config.yaml
num_attention_heads: 3
num_key_value_heads: 3
norm_place: "pre"
rope_theta: 10000.0
rope_fraction: 1.0
parallel_block: false
extras: ["capped logits"]
init_std_o: 0.0161
init_std_down: 0.00807
max_grad_norm: 1.0
warmup_steps: 372
max_steps: 10664
Each number is 128 + 24 x the weight over its row's rms, rounded and kept within 0 to 255. Layers, rows and columns count from 0. Numbers have three digits each. The size before them is the row's rms in percent of the matrix's.

# layer 5 MLP up, 1536x384, rms 0.0658, rows 282-563, columns 336-383
102:126102141105114172126128135154119130113136110144144114136114106156144141125117145107116120133120114100162129118092094113091131129112097084145080
090:110122144104113117146078125160128135162127141129124101150096103141148128149135081122104111108110119161118107140136131128139125117111147097110158
103:111128114134133095118163085155094113103144094116130178144098117124112098113097121093132145115140137114126163085135093104147129157098126167144126
093:115151129129174081099127107128108086157111143164146125135130092127073119188110160117106138119122132119126147092149121139152111125092122140150152
092:156129129129158117101115152150129123158090106133113133126117112110108108132108081136119137181122168093094107118119112115116115116137127153122101
084:163143125160132097129111154126123117165136127156121148162146118190117102101117106153170101126115153118123102104144120111140117084117122120149125
099:117096176128172146153083124139126091128133116160129122110113130171122069120155132102138114158175129133139118119124127139146137130105115126106128
108:134103136148152120122159150129109111145091119101147139138122137140142122132158118128122106130107078130111115154135149141123099129125160152114112
101:117141143107076139170153155148118111127152109123153146145083163169123169129128149152104157175126103144125119095097168170127140161142090159122129
088:063092104133134103101117138131147129139141086138122129163125107182141146117153112130129158117135155156124091132123092177096121078119148143106145
105:117135109128112130129130072136145106114109130152101114097134128109123114099125108140130128078134112132103156157159133106161113131148137144148107
111:152164139136147119146162157113150155119126188137136125144158127123126138077167168160087154145108144111092119115115151126126143137100096137125136
108:115096137160110126108087084087149141137139114117122182136139107132125060100193117150104113141154143159128116103133169072116135137118135108134116
112:111090117131129136106110123147143138121163110081151147154149093140081166111112117150135130106159146127079158123154128150138108094122127134083146
090:082123130107147115154116080110158121124110129111081149131092101067117154097136101103150113117102149167129132171168100141127132129097114080135110
099:143133088085082131140135119165132130154133150138140120136127120112111155128126177117177122110117091147107132134135159157093136130122155122079111
096:148131121159120126093114116128090130119103136158109142154151148106102123097170137152160162136145137121121105173118099170136154101149140151147151
093:111140163110144139118109096147086113158119095121105147126162088126166096149134144111135129136110189125104134130109177135129087084102127146132123
085:159115141169101082150139150147120120140144105126149134131136126165136096123136137165111138125130090111143149127136114125132123130146190125094193
102:136167165094096116124121114164137110175109074090088083137119124149105170133129136129172135113130138096121140076113174121161095116144143132107130
093:093064132120140137126092092102096116138154116116107112149117102169144118136145108126139145158137149140174157128101141116157150110075096163144075
110:115133162092155127130103114162157098122080152131168115097122128136131113106095131138180118132112105113097193124130185120126117095131142116139114
092:112084125122105116120120100133139100135092154112093142175098116140086138138121111128156142136143177108125097127138145106081112135135103139124145
101:101113121166106131124084156124167140116106123122165168100163097108142127137129124140112139143114132148140122135114158120126097168113101148096130
099:098139106136095129126122123125152144140100167181085131142161144118126125141080182117160113147077136142132145134153124135129153105098107152071131
101:134148122129163138095147111117133118089140154105149102137096122101159126124142115158089132143117144162165101134097115149125122134114106146103126
096:130088133160084091151127145090153137109097108129123087142129106128127146102095143168148141171129106114112146172160158111146128143118122154112125
100:074106116135116125125138122152100126130116116117164101141120120098109110144162138125149124090142088080134183121137155091098106095129130185143124
097:093112111127139105146091107125081127112097117097157142108103084119128144135138162122149151155142122152133185145087109142132111124148118083087128
096:147117190126148112132124123153082117137129125120163133101127130170154109044171137150114157180149149087125136095127124123121128146135142161092113
102:121082099145181135153145144138105117152098089162160114142188098107100121117153111154152138116169102139176113102127140152124136139155135101151125
088:116097150140111150098173146136109125178113157125128111138109104153077153106120130159142127104118131163106164180153160163138098166129083118164123
097:092164121130134128152105170142106132148137107123076129123155111111125122116111124128103148097122122177135120132158146122129110145129117128137153
100:138115151066138160114131152108109142159128198136105128168155135147100098127101118107150161153130142125120114092144128093154159119108106151096138
107:128137126149137161128109140117138084129142101134156119124124109134073144153111114122127162133118126128096143180127102127129107137119141168115108
110:093116167124166119115106155098138105097110195116137127103097121163139158106158124126110142110131123127081104138129109176148103158122120111132114
099:140146131131146122126178102138169128133129094138195155177118090155149143128208163112059131171144141130124122165127113140135154136156153152125090
098:136142095106093072080120102133097117164129136098172134153133086132153116150118071154128127120096126118111137129160111154118130128112146128135135
099:152143140138147124120106149116080125118107144121100128105129098124131112157100123131141146126139100116124112118134186116128131102138126132124153
111:106141135138118129094109127125146142137156138105154105142161121133106120146179108100121131121107104123105127107119141083142106145132137160124134
101:137149155173115184131091107118124113122131096126115123102139138128134103125132132144132150132162122108147143122114144115120136111050135159122085
120:154141136199118141115117077146126100154136127149133158123083117148149102154183148135120154130112162143122134101165163097119096131119126124127165
099:142158198124157147131130118111121120125138178135119069137099106098097119137085106125162144140151156159096173127124160158121128141111124140134132
078:152108109135148166131091139132145104160115128140068127124123118113120128144091108118107124088128130121115103144129088111094103102119117145143183
096:105140103078129144120150160162106138171113139114130089159135121108129115120163137115149129114090113116116177090104131135161137150123137114122103
096:134153182121133113133105059148134103118069104137113164164109115122138128152131105086141122151073135145103134162132138168161146139144099115168143
101:119120138149128156108101109123132135177136158104107141135126090155148145194132117148120153135139097088135112105163127144116149142124076124134070
063:134126094125089157149102171134117127110143141115097165084132135123156148118109141134096123123149095138120121081136122166109127133072136125148150
095:120134122139094138128092104149129125119136143090172163127136100137132152089141148071162138101127139170137135130093146150143137134101153166131139
098:109088150133144154097117104124155119105107144116103116165199101105109173107176156112158118122121116125116095125125095160125134149082142108107118
109:140155154129134139099078106158115129114110138134087104121110138135167151153096115089130125105119090144100137077138126098125139109099149132139160
108:130168144161114145110148180147109096140076133143128099141127112122108089095105163136169111209101106148095152116150115133107097098118105124137158
110:120129121077149160102156098131111113151128150126102151149126134157080133131124136149166177155119092137129142105114099106165117110132146102111085
101:108106134127149133145112152117098123152150140142120099120156119146116166164122082149176180136111121104143164094131145127171106112123114075121129
104:106139106138124112139149099103096142155110142155121140164142095070124119154172102153164152135088169074143125094121084151111129131125106133118129
107:125131157124136103151116054163114142120091142103159129124137121110123087116173152112136131125104146086108140078084126079131120116110111111120122
096:117113137137123089125148095123122142144085117096163123176095118138145116150125084128159152128133144107149145097141174120126117124155091097141093
109:104082149147109129094145174152135117124144117189179091127158124146122140139139143137092137121143102103123145108142155132144119132103115091112134
100:160123152153104122107088142181108129129073102110134113164112121122096193099111167092158109152117119166125102165086134152110118118144146119108121
100:116130139141117120144102171136102069150098171110123144143113114142105169147119113137117105136097115113123127152134113163147140100094119112192095
102:160126122135122122126133144117125135141128080088108135162143089128093152122119143134123157089184126116147115129111153142127106157093107123123101
109:113159130104084100095142130149148148106096141149141122140150122155141131128135169159160113103154152158112141159136166129136124134122110103129147
086:112087081116124136121080096108110123111162146147122133182130117114103160123118112125127091128092163130146104119128083165151129122100141101140124
095:108116146122140095163113150154142104151115147140122146137148106146116139120144128138134124178128118168102087113093107155179123135112109154128117
111:129112130107114125099132120115165111175107145140148157164115108124136112181167119107130169147164111107104152137143145123139110149140125122134134
104:132111147166161105159132096126109134134139144087108137119102117145122131127098143182179126088100123138114153083128106102154116092123107125127115
100:144121129134110118132125121128151096161103147128135137142131110154131126125154177145130111111092086066128131101052148093114108104136142149116128
095:100122155128148125122133111152136120130139124116155135110156135115116111160122131129142150111109097134133135137120124097134090114126111127104091
087:161110121124101108120140146122133135117139132150107114137150110148139158108119122144135163108141138132087158185119150129112119159129147152081119
101:086090109118148122103117146137097084123141153166154123139142113132120116085146083148160148133134158148105104143120160128088109099111087158163105
104:116119154126095128122135090129153126174113133131139147177129126162117155125093149118144155101145091127123117106133128128096142102078147101066143
096:132125164141141147145111160153132135149113178120125138149100134155156137142154117144103111121132156154136151161126160163154131132117135143107139
095:105162132112124123148102125132097101145131134104142144125189088122073147153131136129170131164105168132121093183096173124110135093061116103131113
095:109146097116158135127102104148102109144131131126068140146111097176175106104130108139182110129137100154152104101126132093109136130156154126141111
105:093128159100080140123140164148148144131116143121191142121170133126160159123132152119133148145137128114113122134112125142119093102114144110080106
100:149098144132166137115092134127088121116115128116127128154103139168145096143159099147150142103106133122094133095118111115105099097100096123122162
099:123099145111145146116132092170111109171121121143122100135112124136087134085165130145139142153141145060110131150097202146096117133134150125124126
104:117102152094138111140155135143105124136091086160134149106131103115135130107102116135149132094118154167120152113161156118143103137111086138137112
093:138071095148151116127131136142092107118138116116177115104148137106149132114136045152118134103135115155160172079121136121153135147107134119157128
104:121124178106117191130115116157126099177084113141144150121086096096119137123138105121124117157116119160107100087172117134112107110158145102127092
110:114100133098114123103142144179176129121133140123097176154165121168114123113144195168133150122157136118115145144149144133141135114143121107084130
092:133102140114111111130125151153171110103125100144087153125124110149158128122134121119125105120125110067127120169135066145115128092119120144158146
094:146117100120099090081123101131099095132114119105097193110159141128122142129121104113124131086142118175154136141134123189135125119130092129130089
108:104148128130138144133145146104142125119133151124122113140128124136124099119127138096130174121117071117112076170096123130117132084135101118142122
090:099135142130125141133118094158107135146156090129149137137151127091157107160175139135128124105142146136133152129123130164098128122093165134151089
110:098133162116172116094109150158159113145116117120084157130184119133095102164116115156107161131131122151152150114127122099119115158133107098090086
086:156154149136070125126138124142122143130124135107135107131124139166150129084075100114141133108061114127143162157148175163128136108124133149110105
098:137122120176070148137091111146120128144121087116156129081090109146114106139150115118111145151151176100124134093116164109113135158113150130136150
106:124158102111134117115109103144068127142116103147131164130121115157135134104096131101175136136094124142107134094142135144131113051118160124169093
091:130127155156105150145172100106105119107140148145165091109136075111105164136163130111146142135101167128099136150141126083142130092122081143110101
109:142125154113142196136106131123129145132134149097171153129104115099124130131097136157137161160108153098120154111148092110134127149140112137152139
096:115137160137117111126130138146095127143111108149148120117166117152113214106110119153153141125135131135099160108155144120123114072084148155098092
104:158090081130122150096126110126115132143131145111095117137127140146088109086108150145143134138104141118132164137148115128142149160150106142104111
089:123110155119123096096120155117140131120135132149108144160154114136136127162115124128134117138143107139182113120091107151152099129127137090119132
085:111124147077101146125117145137136140143116130130080162150101099144167104088121161171083146106173120108139116163143080105100122145145118091190138
100:145084115129081146116103085114098113127129086165099142105138069137111105106141130100130130143116144158104136136089146144112119084112088135172099
090:167131109156145144141144093122146134110125104103157172166130123125157118146144095135081123167093167146106117141155132165125108153073117111131136
094:107129136163162131096105147129137145139097161139102207150136138159110161130121100178130109130108114132121109147127124130142143122131074142124102
105:121196134119111125132164109150114124143117137137117163116162132130142102105134104142133144130120130144154085084156095101124126137157078175138139
101:147118084145118135118093127167080119124144139092141113106124117138146190177118159163148133105145129129070162086121121105171124152094110127113122
092:120142127114124072117154125146138110111128132100116151165133112119141132152143119151148173154109106132106101121150140115105107132166136135130115
100:111164105142125086157176120074107140157135129082146146079165143146102144065073102134128169128105119134121161161133103164091102097118128109113113
102:141110099133112098106179140160163105176133135158168137141155134087080149093126137145138120118133143125128106132078104145146106147138098126075097
099:112148090118092110131118130148114097156112113136097126124091114189157112147146156106146144137130170138103125101141110143149135147125107081159122
091:125142166099165088164108178144102110191129121123140153086168144171131128139113092098157140148114070085100106117133137109160115114123165155134096
091:078097070152174127148130101101135138117149132079103141145162152137175121152154127141167135111119159133107145132130130125136144102113120166101206
108:121104113140148131153091100141153109103134126143117130168188117106126165112134169159171136158150151159133140131146096136106126094122113135121098
094:151152141124122081126100113150131120139092112168087144089124107101122130152127110131126129128099113109108100136114147122124120142116122124124145
094:125138172116141150105090114105124115151124110164160124148109146128135187140120135144140153137088085097095093149155111127172137143113149123163125
103:114121128082133076096128153122131105168122151109152138100103098132116149126137125129119146129138076108107101105075148086146143142138134145158075
102:110120166101137143105143151058138153113094150160189136149155109094133127109175105162185139139119097090109108113113122165148138136107097099122099
096:099147119113118124116103110107132101139123119134127128124104134093119111118108144156134150111138146145101106115149076095135075143129103138080155
098:158168081108129078123139128138162103109134157130144169124103158112092126143057135138156097130120141145092119098150122104125107134087106139117139
083:111102157129116102085103110151099164141109147117125131131137117166163134150151086154120081115113114133116077096132136144144128113105124132122124
101:115121126129123144131135091119120113108120100132131159136128089145149144097135105145129150088107150112116132151093148164141112143150128077121101
096:124154114119118109109132103162106094169123120131132078112079107118159061154166218146140122155119130118118151100101091129102118120099128128111130
094:119166128143124141135126135127071110169183117153122156116128139157162141112154125101141143109155113134123088126137146091143148115102151170131124
078:099168119134125116133120103098138123140129116099081159129146132127142123174156148099145122110181142118110159146137094122080102090145105129149121
091:142103118138070119155161119134172122140110086120078159086113117157148128137122092088116163153129133137102098159152097135110128115133083143151088
100:100078160130145142136107133127136141141104112164131136154142090136132122148155142126153140101133123150115116169084123149149134173110121057115154
095:112147146127119115115150078106125125122099170130151100114174113117105143126096128207153131126119161112130154088131112104143104143106142166105108
102:143111117142176132145127141153146129105076137138150102181113106127114127124127085146160135144132191177135153107132135111183097134143107119108112
107:105147123137194127121120124152143110153133133108142160150145086143123134133132159115140141132161106142123125101148131086137106133115113122153112
097:131160142113101097096110087146141128085119103116092138098136111128156142126119159136155145132136108155107105111150144136129106114103093141091140
109:126127117125079119130096088128106145126109099113136181123125134117090123093117164099100156119103171121105134168153123137112150104132135127105132
088:079128112117167138139166099147156130139129175116102148142154119124154139109090128112124141073142170109122132099147122091102114107108089133137082
102:084118128120144113078148144137142150144081156152100129107092093145110129138133113128114121113097159132108129128181108158116140124133089113123157
077:141132147101179133129063117142143093180122148182153118139147140173148110109157083135109122127118106137163094113133105087093118127119185170148108
098:108135143178138112133100126099087116153091153109103142097101133117162097096133120098115165081158151153122124125176135149116109087104116170138119
094:126128168122149139131146128107095127143069144089132132053083152142163125111160181122124153139104147141097116167102168154151113118114120080156140
093:135113127066152134134115093159149140099126114140098174133145116112139126105098139119165176118107121100116155104169136160136090114108079112112118
097:117184127134143128171151141108129103142078149146107147099129121138153110165151120173129126104119130129127118112143121155129101122116108121102108
091:163135164110135124125120126136146138142099160120152119123085113109133094160115159125143149114143165130114162129159122107124107111074114120127158
109:154114174093112167123149121139128126104098134119134125131142110139134158125120142114132131148151118143106160155173158106164144151145115178113123
102:086126079090185149096091128139134107143110131166103159103124112116132094109152126118148150117128138111140126133131140115127115088143122136096099
094:140121139082104104155131148143132138154085152141116115108096112135168130111099131106099146140150136163102102127173142117101135131135138133143130
102:121145110112135082148135115104104127128108135121164159098087103109129086142099134110152167119187119171137093122143129131171093120096108153112158
106:122120128139110152123136113136158111137107159118098142168153101102138140118135101109104149085125148166112105092137123175110138113127130141151065
109:157086112125144158132121137184132119156101169165163140102152117166129110164109137093155162120117149155142138123151149149147104146142167159116152
101:084145103108095137116142157112111115105107136119120163120146106138152112121149073114075115084117086134113148114132122126148142118180091143102108
096:164109126111121113127155173098142134141123137092099132132130113139121149116115146172110109107103102106141128158112106149116127070129140147113148
096:087153110149107121163130072133162112111108141100121125172092132122117139148112114129136141159151155152133168159161098127137129170132106148103122
113:140164091168133145084144152109104116099124157101133115117122167104133107103182137135119138137094144110081128115134110131141102126130102133117080
110:129154157149126112087135139080152103148127111142080146161155134105078109116135138139123127105128138158076076141088156109115144100102117101127073
091:155096135128116174115138106153107122108107116075125135085113126142158116103102113139193135101095108163109153130147139115128139124119113100141110
094:161108138132109159135153130114103106087110127114097131137138091134140093135140086104177154170170131148110109181154117142139119133123123125156122
120:159140123114126124124140152132122100178119146136122130146144147116066126111127164138181136152096122093118160137129097170113147111131134125118100
091:152163145108133128138048136151152140138134109124120127097126111109134098120141142114133111125143137115105125113116131171129127133132172116099189
097:114147125115143159118140094137080133136112177107175153116130129121146144148151096146201122140139170180122151148161161146068100106128140117144123
110:110123134152092149112128130111120115155127128124079123114122111117125131138120129091139156152126142157111166149126152135167107102129176132141151
111:132104106135094149111165145148166149137106094115120115158118117160131155145151129151129138110086159081115123091093133132149122144160150124097138
109:104154139165124113159152141133105111118120087121124134124138098152173131120132142150141148156125099142113127124106171152103120072100115150152065
106:159103149086137155130118151105158120139139099151127144129104145144148117126102168166143160149130177153121083141118147053111130114127099158129110
096:096075112135167093094090156160125126146144156138137145158170113140110115129121101142114125136129167149117134169119162112126114089105104127109079
100:160100119105147140094113141117132106101101121113141112147108103165115130103132110120169105140097111128101131145105063124107104122154056139092123
099:139143080146071098081128091120126140133103140080123157158140108160138107099137113105175142101106146112146173121114162159117108115119128105140116
105:126106102135103160100135136152143111105089105150078186112103125107163163130099153155159140116099127145126122132103107144124134124099117099109172
099:152122124152145115121142094162118150129120126154182136152085120143099089132144148119133114160099163117124122120100146076143150106088089103112172
108:148103117103124139129115142136123137085121118137153148138120138113129097120141161125140139127161153164102099149121162112111107143104166120145125
104:142135110129092069071149140139158130133123127115146154150095094178113169163120147138123145146125132121116125167148114178157129144105101122097112
100:134097135171095139100152111141120138127119157147158131116128123182136138132146123117116132136144150143155119123125122130148146107105097139095140
097:110148123122116121122160095137114096161122150126093149113091120117100101129122101119103143119136143143142127136074080172121115098103123101123139
093:136158118087161080100141100143065104162138140138103113137116107149117105139148135129144126137131176149116129170116177163144139092160115108111125
107:143134139127148189144117140149090117101129111098124135137125131170128094165173164147100130152126141161138176114121120152186103115122106114128122
108:106130115114140158126138136153145157117141145085107130118142145132130159137113120132115140146113138159103118179130095145142110091159148129147111
105:125103147134105119129148142112150132117130134084125154100147186162134083120153112129097173145163157096119199112122152106120134160151130090104154
102:126123108104142101121136094155141116138145125098126188123159165096125159141120148145143136137141115127125119119146155114126125123137148131162105
110:103103168120140153116152120169112143110120089161147140125125096165127151158123116144151134181109122136089106127168131148101114118110132109107151
107:095114138118119161066107133098118119164117138138146149156145134149131140209132115153152121153127127177113130114146132114156138122103161145091114
095:111089117115108083144108116131113125106125086145153138137164130136148101122120129148196124150142116144157150164141146161181123125098139093123117
095:109124129125079143083142110102175089124134148112110143111125119155128105111085117127111126110145145130093140126171122155127109145112135168137172
095:125143154111069126084152148163110098110116145110160154159134131107111126131118123105151106149146162150108114199132132123099113105114119162138113
095:146077111133103129169108093098170110127132112132166178111152131125149155115125155091083134105096170150149106140131090142132087078155084114133091
096:141094147107150125123055134135096119126104140088109134121113114121143133140133140152142150163154121132158126158135093120129083176126158105148146
105:145122127141112153092163163125105129128122168132120146092148135147122144124099132162139168126144088142080175118162122112124142096111118122138098
099:151143150103143098127115118096129129126127120159109148104134123147090129097111105164152146156095111101114120104105151143151175116128090076156156
099:123120118135169126135122073122130138185115118173083105133144102144110112150162120100137140144100154154105146145128142145191161095118112089138091
094:108121151145118148088095112123065113139131122142134141134115117171098122113112093145134111125131123110132139158184122088159117088139091151091080
103:101175180107107084108124149164106111117114130162117109130126138099140153109098104070094131178116105112143124104096107130189115104141123135145126
097:128079095147122135118104144110158127145137117145105089166163131118119140112166113130133143104146135127131114106141104145116139105123135134118120
098:102103132138117148102132076131125110079118129109101169076132146108131123141191144170102172113078125161143182138144126149129143141138109145072109
108:102151122151148179125108121116108090141100115086091130118157115116134149141130084195130140104109127101127119157068149161104104148140098154116075
098:118129157088124119130100109145140123170107137152143172137095109050145076134104151133127153130120188166143097128152122100096135137096137119148108
092:095124133111161166148095106159080119101121136125065149152159124192108112171141122107174136092140139119115113127108100137103150123117121111176126
104:112131121117090125130125154113156124124086138158123127124138113143106143077114134147153138113123115113082157102144147125146135153085132121107126
111:130127152093131124136119118168116115113130171102140116122097137101141103125121166140139148157146154115134129139127114099163145126082127082103157
088:113121139126142106098147175115105123118141087148130141156112115144118150114125120154149130130121126137123113133157141126127145084095091146133141
111:143135140106104124115164148140090108128127141168104120106124111127073126076135183158123113142103100133087170140121125123128129120129138143130119
098:102107184121149151166108099121123123133119119158157160127119106117111126110149092109099141171095106190110150127151117114152133083096093156120134
108:142124132148178135137119133102149105147083181124086127148116106134149132098122134124137182119140141110121143126118136139138134137110099113099117
092:067100169091131132098116127158143108142121138150125140144076136115097099105122126122145129165120130143093165151135163162106114142115099121160116
094:151093133138104138120091130100090103139133105131166147111099119104116153128133117132144143105131110102116095134140141132158156122151097126141115
104:140093163118096164134078113158098142109111088148097150098115091153151119090152109159109132134142150140103162137135169108139100189131122102103130
087:162125142146150136134116118146095138103157136100120126149110094148187140113122161133149120185106180153117093144123119131098089142109140119156155
094:139142169150105145093151200154119143129121159097093138092123145122136127143164113126127096128108176144122068156150100133097094106125138144139150
101:136179112109081153138099149134137149164111109148127153101138141147129148124167145119152159148158146136103130152076135114189138127140143100136111
101:154133123146135099141141134111114111132105112159166106144099118164149179122125108157136141113081078136122144075065116097142118121123128143121172
103:132103149156131106117123166134148116142123100137102138131108140136127105111129118125159181100151098142118143088107129112139143077134123097180136
076:105152157166092137177114089143141132131155119144163142128110144131126134100134116181146138121106120118086076125159146142153124114101145128142172
103:152098162101123111121152131154151090112124136158096125114122116120127132134154092163119162153114138153126135077132120109149159140130110131134136
090:144126112132194127112125061170132141133111127165144126142073100112138122110157108116099131145136120148105110121111132121158138132126160140136143
090:132139142093131117108160136114095131167142095124126141114120122142155119150102145108151160156153085133108121115128087125149120165158094128127130
092:123135085122078178128158145132141140120147159090163119138121135151125132153168081076117109138107144123116131107177083114150084141114120108066116
105:128116131151106136170124129152140106144119144124123151175125106128109135104156151125117155102126139099139094151106131132107099125135115112169106
090:162120160112143103125140116175154135146152089120124155117137122152147114104100128107144142143146127122087127140144115143114120082106138136124150
075:106129106179135104097096119137094110147123141129128132112148135185138104120160119126141151123134123106102135127094140159088112122141124154146125
101:124175152181187120129120143148130136141127121117128116138121130158101135110110115143107151158112094150100105113134122148145144111102137152136112
108:080132121120108142110113160129144120078152147126119153150134126104103115126122141120144122180098148118135114173107139107156121137101134107098107
098:097109141107145166120149120142123120128092152159154115153139097110136136145117146113136133108139122125114144116105161107128138125101157143187085
100:105153100155104142110118070093113155133150134149168140092134124165170121163167116139115110170132167156105148156128106115153122143116106140101092
092:125103115147156109121111108093138124127123115133138131134090123113099115146130150122147158107078140144101168120174134064133118112112128090110147
104:163166135124131109127144143147163122123132196123101154128136143072097136162152158166120124143114143119145134161148117114110098132132170117117095
108:126093146150110140107118102115116112096116111112101124107147143139122141135126148146132146134115136107075161129154151078143078111164125094155140
093:123093104144137109110157119143117102131125120148090146132131103099116133115112139168152112091143159100142162174127082166096124131121116134086124
101:181152150134105107116117147141115107102117115152175133111143100152104142126080123150119158126106129112129083122146132119124080108108109157116157
103:117118135117130107098126171129155098117144133113116185131119131146110119097129128083131131136118131133119090118141154130126113114127155142102147
102:109150126143101147104093134125136148102133105140123127170095117179085120139164094130110149085079151140090111104168125097143139118141083132139111
093:115109095144127131148109132112119079127136152124133115102135159128077131100120115117075170138122166158123116100156169116154139152150148105140155
092:126150110112139139135144165110096118107138161137138162164133123125138170109129139135105121106133111131121115156147111117119136159117143103111139
103:104124150148121140118135094164113118133133130110124127128134130124103106166137146171120134100148144136126145144082127113085152132125157094104099
089:077134109139135122110095106109111087094125130166164104137129115123114117129132115107103136066087173165118153098135127165146119123133106139167119
102:109149128116153122123150128136137130134096138113148157124109159142133161119091156122103135124180152123142107127125106136110121095095147186076107
104:121150106108112123054123159136087113150121116148131119144106127116133138095132143147118122126065136159116135125164110083133139115129125139119085
097:116155125130180149105124119148127139152141122125150123111128120130122146097106157143072148151120142123135109121133157123133100114134150095170108
100:086120068110110114119133123145115096160129097142132118108164130136129107111099179130149133127114143146117157173164103161156124108119143089106158
103:126144159106102145112138121129162137163107125112135150153117089132081096129146124097107124156133142137085111117110094074124120107109111106131150
099:170137143130108094125153133141118101136136109137133142152130118174084097120081128100153122156110147131104094173122156138159123141102109093120151
103:087099091117066110101121141110123113157118135110151143145121122140135125091108118120106131136152147161124150139109111126108101100132092119137069
080:122134193096139169128075147130120091159141094090132126133125133150141108084123132150114142126165111136138137089061121146135160141101121160122147
100:113131146096114132113132125113105091164134149100111146088123138157146105117144106076057149078157197135109124143139155129140129101134078122136119
096:140109175110135151124105131155088121117113095160130129125098135180110118120128131139146111140142149175140158132129093135162146140111132130174144
110:106152180165112150142143103114126114145118130169172119140153099144143116178134148107114146164120138113123151176119118145131119157128114105136087
106:121097173147142139145175134140136122113096117151101108151126099103167154111127151167132108162140099128103102090117131125131121159119110166076143
102:130101188080116159183125107103086111168123129067112122134147128139110165102151120169142118164132133138136119129136132158120106135111112117134142
099:085138164125124162125124131176097134137136142166117157102118123168111091144118142111157114138111158127078127145134138123170101166136105159116127
110:148084144096154112133123157141119103128121116101107126157122121112186134072136118126129139126151114115131117140152112179141116100092136154098118
091:099116145141133086097156104140143171149171137158149162154163120147123139168124115131136144106121110099095134125165096102089079090105093127123093
097:126115141131090160102116114156104125120108127074150130120129146116170125152161116138145137119172110156128131146120147166152098139106123132128168
084:123146170110144074138112170141104119151122115132114120133168125169124123175127115140173135152096120146116117140148143131104123110094136155162155
107:100133150128132157172102096157090103101140134136111088118142118120122091117163107175140100147147156131130136132086186132121143104138139112140126
106:110119140160143141105136138126123104140140096116145113132094099142141084117172133133167139131111154148114153127154155087115083101121130132091159
105:108142149139144142113127131125103101128125161175103134104167127146084137144166156128139146119122102147111107135130107121146103094085103154120117
101:161121130162125119116141141160146090126136134134091129152119140128124167111105125085095120072123141126091130109173162142151127117124139118168122
104:116169153077119172124124149142179084161118111130125137145084122117089146134108141108136119146080129105145105081118094150130117120153133128128084
093:112169144090100145116114089151087106124089131115138127134111136156143119124118107113150128125095158137123125114163172164112133144094140120140105
102:149099112119148111153098063122142125151097122150126168123121130129168090152118128096133152062151144134106116121106147135127108126108137111121109
098:145125120106153113120141134145073127101131135131121111138109087121144145121111137122123145126122186152131106130132114096160088079132150161075147
103:137129135123124091132139109114144109129099152175131150091160110127099114122119124126111159121092134129131162147108114124152166130162156128116090
085:112183140131123122130097113147116118146099106120093145119132108127159132161170110136143143121127120103137094123185129132104148129118138186144117
096:146116169141151151087155102125107121163084095106192134124153131118178126163115154128174121108156145180151151149106106124140147142117129128147153
090:091119138151142145100110118172088150143119075108105122124110153121115153089116184133143109122088142118104144105100157184167132082134148126108134
096:129121138107100144155105133127167142096160134125165120158129115082132109178094099173124151157128164121117124067137128115144118119097110147149119
104:119127125191136143148082131189141117119143130129129136082109124130101099129125104109125140111141124147116109135108107147135121126159120133168106
111:149121091165150111100137117152175121158107093086142132147059122121137140108142148115166146154134118126128142090129133137159153137131154137123125
094:106069184129101110114118114115123131093100080103133159098140122147161091084127141141120124120116120132094147110153133136191132128113102121175162
101:132168148093126094097148106138141113103113141161097137124063125140154188097123136127088115138129107111114136137093110093142114128122110186110095
100:133142094111110135158130104125115107158080120085122129123129120182121127114101123138176165128088152083105149160098131151132103114165142107162099
083:105091097097091122095126119156135111116120116061118146155098142130146110114149128102121152162139136122129146147161134134106148138093143046111147
105:179108160136124147085104128131134134087097161157148164153169109130122159104110115098128154138139119124102121109122134114139121159085103128135156
102:138114138131115177102110140121076104162135145127093131142138103107156112099184142143136155150100151156123116193153112135172132105138085150110137
093:131096097169156131142102144133123098132117149123152119108143096118125163116140161114094147098122136157154146144093149109129127082104144090150124
096:139115151119133149095132112088084142141105183130114143119129129116111121152158142098137121089183210158126102150130071135139113113113091126164116
102:099135156133114125143109075120150117123054120143074094109156109114112116152114119118147139189097124103101097142118111142099093118118116109153184
097:135163154135091109097110127130111128140092113131146088131163132091116092102139140111055108111135137182134107118135171150164125135099116138122135
110:153178141126080136116149121117126154133140142084154107145118105123061106132119133118136117132158161122113143137083090103119107129099101153081127
094:198130146102057124131142165140162146099088129116153132096111119142150095144092131141123158134157124168083136136143111148129100146129095097086132
097:144130156096159129131136155170137131157087129111125128126125086114085144129122161135137133111125131144104156127137154127084116161114098101178123
101:144126134124103126129127134155103106138134130098135119119185127109135142126159138122130159125119095127132162157144156144163127145130104094110123
093:154092107136093116116134126129136124123109136122083130126130107127136159136088075141099135133113121084102134151181105120159115151101143128103104
092:102127136121116108172103080174113139159115120145140139112158103140128121147131148118116113121142148131139129150117143104125100095153135140135113
106:156166119121143148123159133127169088130093112165116174137135112117103196101135147097117138107129140136145103133114124141110109119134135140102141
098:129126128102107141103140101111132127132099164097153103125084103150126091141148096132148123153115133133104122092126115132133085132103087118092147
104:120135105129115141123164122154148153124157147141100116134149128151092102127157130126151140165114107146101157092146156119086124135098121093113134
101:141163122105108145084120147141167106126111121153117127099157113130117098130142172113154129130138146156117147130127108085145114167119103141164147
092:076115156132098137139169096093148137125122146106101144124147127121134102150133089148124150134112147086106162148104110085172099106157153132117163
101:103126122157090084096147097143120136108135095096108122127141052159166143123174113131095155167147153085112155143087154110140105127105107098148138
102:139112136138116121117108099134103104138108176135158135158143094105169124119148129154111125137148123106138134131134152139120146102112136135120048
111:147123126149100123148158116135148124120128109149118104146085131156093059118154110155106139130105118105133111095143130082152097068115086098150117
083:178155110154121127159144137154122115130125151143138148111134119156171085085123177118164130081091118124088116141155107134088089129118135160132139
089:110088131086147099100106147169098122131142114132139143133139110121079108123097100148152127134099136124115112159126130120144120080136163125150134
100:113110124147125115122106163148133140145135133139095127195143128145074089122096126154157119153154109079127089121119127114159133119137137113107115
102:142097138085157154142117143159176120143134146152087192142143103155081128188116141085136102108125135090147111161162123120136137117131144147159099